{"hidden_act": "relu", "norm_place": "pre", "parallel_block": false, "optimizer": "muon_variant", "max_grad_norm": 2.0, "decay_fraction": 1.0, "batch_tokens": 8192, "max_seq_len": 128}
Each number is 128 + 24 x the weight over its row's rms, rounded and kept within 0 to 255. Layers, rows and columns count from 0. The size above them is the row's rms in percent of the matrix's.

# layer 5 attention value, 128x128, rms 0.0733, rows 96-108, columns 0-127
size [ 94 109 105  89 103  92 104 100  89 106  92  97  99]
[[113  82 122 107 146 123 155 134 137 140 119 134 139 121 107 150 126 139 174  77 138 108 124 122 161 116 147 143 123 125 133 120 137 131 132 124  65 107  98 126 135 158 145 145 107 150 152 134 142 142 161 151 111  95 148 160 122 154 150 146 118  88 160  83 131 131 133  98  67  86 109 141 126 140 161 116 165 109 116  86 184  91 140 161 106  98 114 115 107 119 131 118  62 164 133 136 138  96 131  89 146 150  98 136 117 138 136 154 138 128 127 112 122 137 158 135 137 112 165 130 141 102  87 160 149 148 105 174]
 [142 161 104 120 154 118 198 121 108 122 142  98 139 117 124 120 112 112  86 171 104 139 120  94 123 105 107 140 146 123 150 138 177 141 154 132  95 143 126 152 145 155 153 156 109 107 109 164  92  77 150 108 106 126 157 124 119 116 129 158 117 143  94 137 124  90 121  71  90 133  95 161 129 124 103 146 109 139 115 100 151 117 127 133 120 151  82 121 159 140 126 122 120 129  74 117 108 145 152 121 141 153  83 126 113 112 135 148 132  96 163 189 134 120 151 122 165 120 127 163 114 124 110 128 179 101 101 134]
 [148  76 100 170  69 129 126 177 146 115 126 153 108 115 128  95 138 143  92 122  91 121 133 120 177 136  93 160 135 132 163 126 122 156 148 156 151 133 130 129  84 118 129 130 113 141  78 114 105 106  97 136 130 105 134  91 110 116  83 126 148 104 124 116 108 149  89 159 110  84 151 114 159 134 104 101 122 127 138 157 114 130 139 108 149 146 141 133 139 157 146 129 156 130 121  73 111  87 147 118 167 131 139 142  60 146 144 132 174 129 121 152 151 128 150 129  96 112 119  94 121 153 118 137 117 119 150 162]
 [108 118 132 100 103  94 124 135 154 146 126 152 129 134 164 143 153 134 105 175 104 107 129 122  88 133 120 141 140  98 100 142 141 118  74 101 146 146 154 142 111 126 122 125 157 138 132 108 117 152  99 108 125 134 137 169 132 164 110 128 131 130 100 128 112 161 164 141 109 127 119 110 119 126 152 187 107  70 142 102 137 104 121  92  86 111 115 142 113 102  85 111  86 121 125 159 129 123 101 106 178 128 135 150  92 122 106 160 136 170 120 157 121 119 131 149 147 143 194 128 185 146 112 169 153 153 151 105]
 [145 108 149 155 147 157 143 148 130 123 143 103 154 143 111 125 109 116 130 127 154 131 172 120  80 104 117 110 110 125 141 173 100 100 118 106 134 105 122 115 132 119 117 146 132 122 182 112 149 113 125 149 132 118 196 119 149 135 158 132 110 130 132 149 174  93 133 132  96 116 113 158 120 163 170 131 117 140 110 132 102 129 148 151 113 126 106 181 142 106  75 111 138 119 106 105 127  97 138  97  98 103 138 112 101  90  87 149  92 127 163 148 133 184 136 151 140  99 152 119 148 105 155 132 134 177 174  81]
 [112 133  85 131 153 115 119 125 172 133 147  85 109 155 106 144 139  75 106 153 133 143  80 116 113 157 152  97 124 136 156 152 154 151 129 144 174 134  89 103 118 132 122 150 147 144 141 141 143  92 135 122  94 106 120 142 137 154 101 151 156 126 108 136 123 126 156 129 129 152 142 153 102 119 158  91 147  82 150 124 170 140 139 137 189 143 138 118 101 111 153 123  80 123 131 123 136 143 132 103 148 132 136 111 140 187  97 114 124 106  98 113 124  99 165 152 142 147  99 135 110 108 165  93 108  78  79 113]
 [127 175 128 108 142  96 144 111 132 148 134 126 149 117 124 180 159 102 128 115 123 129 146 126  76 113 171 133  98 177 104 109 124 146 131 114  95 126  86 111 139 136 119 142 118 154 160 118 128 130 139 110 127 108 118 109 106 133 120 159 155 166 152 124 143 154 126 140 160 108 123 153 108 134 122 132  77  84 149 117 188 154  86 131 137 152  92 157 119  62 108 118 118 103 144 126  88 116 142 102 105 129 101 127 135 150 150 152 124 148 132 136  95  94 127  75 114 121 167 147 128 123 143 197 135 113 154 122]
 [166 146 140 132  97 139 165 106 148 122 122 113 127 134 127 102  97 146 123 127 123 133 112 113 144 130 140 125 128 100 152 107 131 130 170 144 127 111 136 137 127 123 133 158 127 120 117 116 144 114  87 166  88 129 159 107 153 140 140 112 111 124 130 136 165 142  78 111 144 145 117 189 100 139  86 143 134  97 189  98 174 116 133 152 139 126 122 124 107 171 174 100  84 181 109 132  82 126 123 162  78 132  96 171 113 127 140 140 165 145 119 102 108  89 104 116  89 139 143  75 142 104 136 136 143 156 136 113]
 [152 143  95 113 110 136  71  89 119 137 117 165 158 115 151 156 114 134 151 115 135  88 126 107  96 182 134  94 160 146 146 133 149 117 139 143 109 133 113 111 127 107 136 160 104 123 136 125 138 111 155  84 144 119 142 115 149 136 142 101 175 139 147 155 134 121 127 182 113 177 164 112 141 119  89 145 127 110  90 125 125 146 127 102 161 136 110 136 153  98 143 110 100 145  97 111 116 156 152 110 125 112 131 141 166 173 173 114 106 105 135 101 103 113  95 152 152 117 101 104 150 133 156  94 112  72 169 113]
 [146 190 102 121  99  88 147 130  93 145 117 101 125 138 139 138 130 101 170 117 102 117 133 153 160 120 127 119 151 124 131 152 143 145 149 147 108  94  90 120  95  98 142 131 107 155  92 116 109 112 131 139  75 119 121 103  96 168 134 124  96 161 105 158 129 102 124 128 157 156 152  90 145 144 121 135 148 107 133 130 139 131  71 147 124 162 143 117 132 141 127 120 105 130  78 125 127 120 153  96 130 164 141 146 176 111 102 128 127 122 110 140 112 157 146 103 196 152  89 154 126 114 156 160  91 116 159  85]
 [ 99 132 125 121 134 140 118 115 151 143 158 121 135 117 158 115  99 153 108 100 147 134 106 128 131 128 133 126 121 121 162 181  94 127 141 154 150 127 113 133 149 105 136 111 146 150  78  76 144 112 113 110 136 150 155 164 166 121 175 139 147 157 117 129 139 116  96 145 118 195 130 160 141  91 121 143 204  88 128 103 137 145 138 130  71 127 118 160 157 114 136 146 116 106 104 179 113 116 112 101 111 124 128 174 113 127 113  97 138 118 120  83 118 168 113 149 110 136 154 124 108 142 117  85 120 130 109  85]
 [159 125  90 155 148  96 103 161 145  84 134 125 107 119 101  73 131 132 121  94 122 107 126 145 132 138 122 128 165 128 126 157 131 130 120 119 101  88 115 154 119  92  83 172 142 125 167 103 147 174 105 102 130 119 102  83 176 128 170 133 122 151 153 134 149  93 154 137 174 140  97 149 117 116 143 159 138 131 151  97 134 155 170 162 124 129 113 117  92 131 156 141 107  92 150  88 130 158 144 108 121 150 120 126 112 108 136 142 117  92 104 142  94 150 114 147 160 183 110 130 167 128 124 135 106 124 109 138]
 [ 99 137 112 110 109 134 134 165 112 108 174 129 112 138 129  79 160 161 119 107 116 130 160 179 135 148  98 184 112 138 149 125 105 109  98 125 142 157 116 127 139 125 112 127 141 157 114  98 109 151 138 134 100 136 135 153 148  94  84 143 138 118 116 142 135 120 149 156 131 138 153 123 105 150 131 104  85 160 171 120 101  96 138 142 135 144  94 128 185  77 138 130 125 122  99 117 116 184  93 111 107 128  85 110 165 116 114 155 156 111 127 115 120 106 139 149 137 161 157 115 136  95 120 169  71 166 133 140]]
# layer 5 attention output (transposed), 128x128, rms 0.255, rows 96-107, columns 0-127
size [ 91  98 100  83  93  91  90  91  89 107  89  99]
[[123 140 140 153 137 161 129  91 112 142 150 104 109 109 164 120  57 101  83 130 170 119 111 143 110 172  91  99 138 183 103 148 163  94 142 160 139 118 173 124 169 104 101 124 130 158 108 116 136 146 140 134 123 117 122  82 126 135  70 107 138 105 131 146 138  89 134 141 139 148 143 108 123 121 133 134  59 119 133 178 122 154 138 130 125 115 126 101  92 112 123 169 154 146 139 127 114 139 154 166 113 106 144 114 105 123  97 134 119 127 101 139 100 132 123 105 129 165 125 153 153 160 139 108 163 117 142 139]
 [122 122 147 139 159 122 127  92 125 135  71 126  93 151 134  75 123 105 160 136 110 109 141 153 153 140 165 147 149  93 128 129 124 121 109 103 135  87 144 110 146 106 111 122 147 129 126  92 134 155 110 107 145 123  94 141 124 164 146 139 171 136 151 147 163 145 136 159 142 134 153 108 117  88 138 152 148 121 107 155 125 136 123 134 133 150 120 118  89 134 145 118 119 141 137 120 104 138 118 110 132  82 139 165 122  66 131 109 139 146 112  86  83 139 135 117  99 177 112 111 103 193 155 177 112 185  94 110]
 [166 114 134 106 166 175 114 151 136  96 129 127 158 135 158 136 142  96 117 144 167 127 138 137 127 125 142 143 132  90  98 146 130 131 108 131 121 119 169 141 178 180 148 127 127  80 147 135 125 120 101  77 104 161 115 121 129 141 151 136 129 148 131 121 121 152 131 103 144 134  90 147 123 137 145 118 152 123 122  95 134  86 151 161  87 111 124  98 125 103 103 141 121 138 123 129 141 131 109  98 126  89 148 118 161 114 162  67  96 123 161 108 120  85 110  82 172 145 153 122 176 106 149 133 132 148  97  71]
 [177 153 148 131 153 153 173  93 132 152 122  55 141 120 130 120  97  55  97 140  98 162 119 126 113 138 147 148 137 145 138 125 120 133 151 179 139 125  96 156 154 125 147 125 134 119  50 132 129 137 110 157 148 133 133 145 160  93 139 180 110 122 132 150 104 101  89 147 150 111 104 112 120 103 134 161 112 122 149 112  92  67 169 124 110 133 115 126  96 173 154 113 128 123 139 121 123 150 150 142 127 156 135 124 129 106  80 110 109  99 139 129 125 116 139 124 139 116 151 132 139 120 146 142 103 127 133 111]
 [104  88 165 124  96  88 148 146 108 107 129 103 118 139 147 129 115 123 140 150 114 115 134 114 171 148 139 149 155 141 103 112 111 134  73 145 119 131 106 149  93 168 113 141 122  88  85 109 132 176 135 117 134 136 181 121 137 128  71 144  76 117 119  86 148 174 114  86 130 119 145 120 127  99 125 158 138 135 146 136 108 127 152 122 169 160 111  91 131 112 173 112 136 125 131 114 130 145 122 120 142 162 115 140 139 185 113 125 159 148 129 119  95 115 137 119 133 153  92 161 122 175  81 116 153 121 159 127]
 [103 142 165 150 149 168 136 117  89 126 106 123 135 109  73 135 103 143 144 122 136 143 170 144 148 111 126 126 111 153 138 150 153  63 161 108 153 117 154 125 171 107 120  24 145 127 114 156  88 141 133 162 167 162 108 132 112 150 104 104 109 142 139 125 137 138 118 127 135 116 141  90 125 128 163 134 135  97 114 137 129 139 114 121 136 125 159 140 130 117 112 140 131 147 116 108 103 102 129 101 114 115 106 127 159 167 127 158 144 159 106 109 112 113 110 116 101  82 151 145 155 102 110  92 133 164 122 175]
 [149 124 121 155 156 100 101  92  94 137 150  98  98 150  99 129 131  73 140 130  92 125 155 146 133 143  86  93 157 116 129 109 123 119 139 143 122 148 128 111 136 166 110 109 133 111  77 109  98 139 156 165 118  86 120 135 108 160 139 186 161 105 114 143  96 115 120 107 114 149 120 106 139 151 143 163 119 149 129 126  96 114 164 129 129 118 137 117 101 180  45 147 146 132 113 129 165 158 146 166 143 134 137 141 103 126 138 128 154 149  98 134 145 146 109 150 137 139 103 157 164 144 138 109 148  82 113 107]
 [115 107 113 114 162 131 159 153 101 131 120 143 119 169 122 132 141 133 103 193 135 171 115 123 105 134 130 136 149 140 167 110 154 196 145 110 121 104 158 116 112 116 154 102 126 142 117 103  89 143 146 129 174 101 116 136  88 133 118 137 172 126 121 135  99 126 131  92 114 139 128  91 138 123 125 130 117 144 102 141 143 132 152 142 135 124 109 128 135  88 102 133 112 106 150 105 159  91  71 123 129  81 100 138 114  61 144 115 124 108 169 162  82 134 149 124 168 146 130 132 107 129  86 153 171 138 137 154]
 [ 91 127  85 137 121  72 126 123 131 129 151 109 124 170  99 111 122 147 144 132 149 139 143 132 115 115 128 135 114 127 105 154  96 106 134 152 165  93 116 133 137 143 131 127 151 124  85 171 103 116 125 118 153 137 133 114 120 134 109 135 130  88 120 108 115 143 133  51 136  60  96 114 148 109 134 106 143 153 135 166 123 142 155 197 144 118 125 140 111 169 120 122 167 125 143 104 116 118 101 151 115 182 138 132 124 199 106 129 124 141  95 151 165 121 124 136 123 114 174  97 112 126 114 120 130 168 114 152]
 [125 119 173 112 145 146 125 120 122 118 113 127 117 135 113 120 159 121 104 174  96 180 119 153 109 109 156 152 130 111 109 136 141 125 153 123 165 108 145 132 128 189 105 105 136 139 133 140  82  69  76  95 116 148 104 124 110  99 128 149 146 141 127 138 158 163 130 114 104  94 117 134 116  99  96 105  90 170 125 136 113 159 135 120 129  62 154 138 124 138 114 104 149  77 141 175 160 155 126 123 140  99 132 124  98 137 146 130 122 149 133 112 136 153 153 186  83 118 171 125 135 137 123 126 131 107 102 155]
 [116 163 111 113 118  78 141 130 119 167 120 105 126 148 148 139 144 144 131 137  99 120 138  99  95 145 124 105 146 132  79 119  98 110  87 125 107 138 114 136 189 169 141  99 134 121 146 140 143 160 120 194 168  92 161 153 137 149  82 122  87 135 122 131 132 149 146 118 153 102 155 134  87 126 100 117 113 138 126 119 143 149 130 131 141 114 116 105 120 112  87  83 111 169 120 123 116 128  91 166 179 152 102 108 135 124  95 148 107  82 158 134 166 115 148 128 138 134 150 102 145 108 130 136 144 103 171 148]
 [102 152 125 157 144 165 185  84  93 144 115 128  89 162 124 152 151 133 115 146 134 180 119 109  99 139 119 150 100 184 116 129 152 140 140  93 122 132 144 136 109 160 129 140 157 130 102 136 151  81 142 128 127 147 153 169  59 128 103 115  71 136 167 113 131 106 147 113 130 118 177 149 126 125  82  84 172 139 141 127  92 133 102 104 130 116 120 108 157 138 142 170 146 157  77 135 133  81 134 125 127 106 125 125 113 131 107 113 117 130 116 139 112 130 127 155 115 125 123 149 109 123 144  99 107 115 145 132]]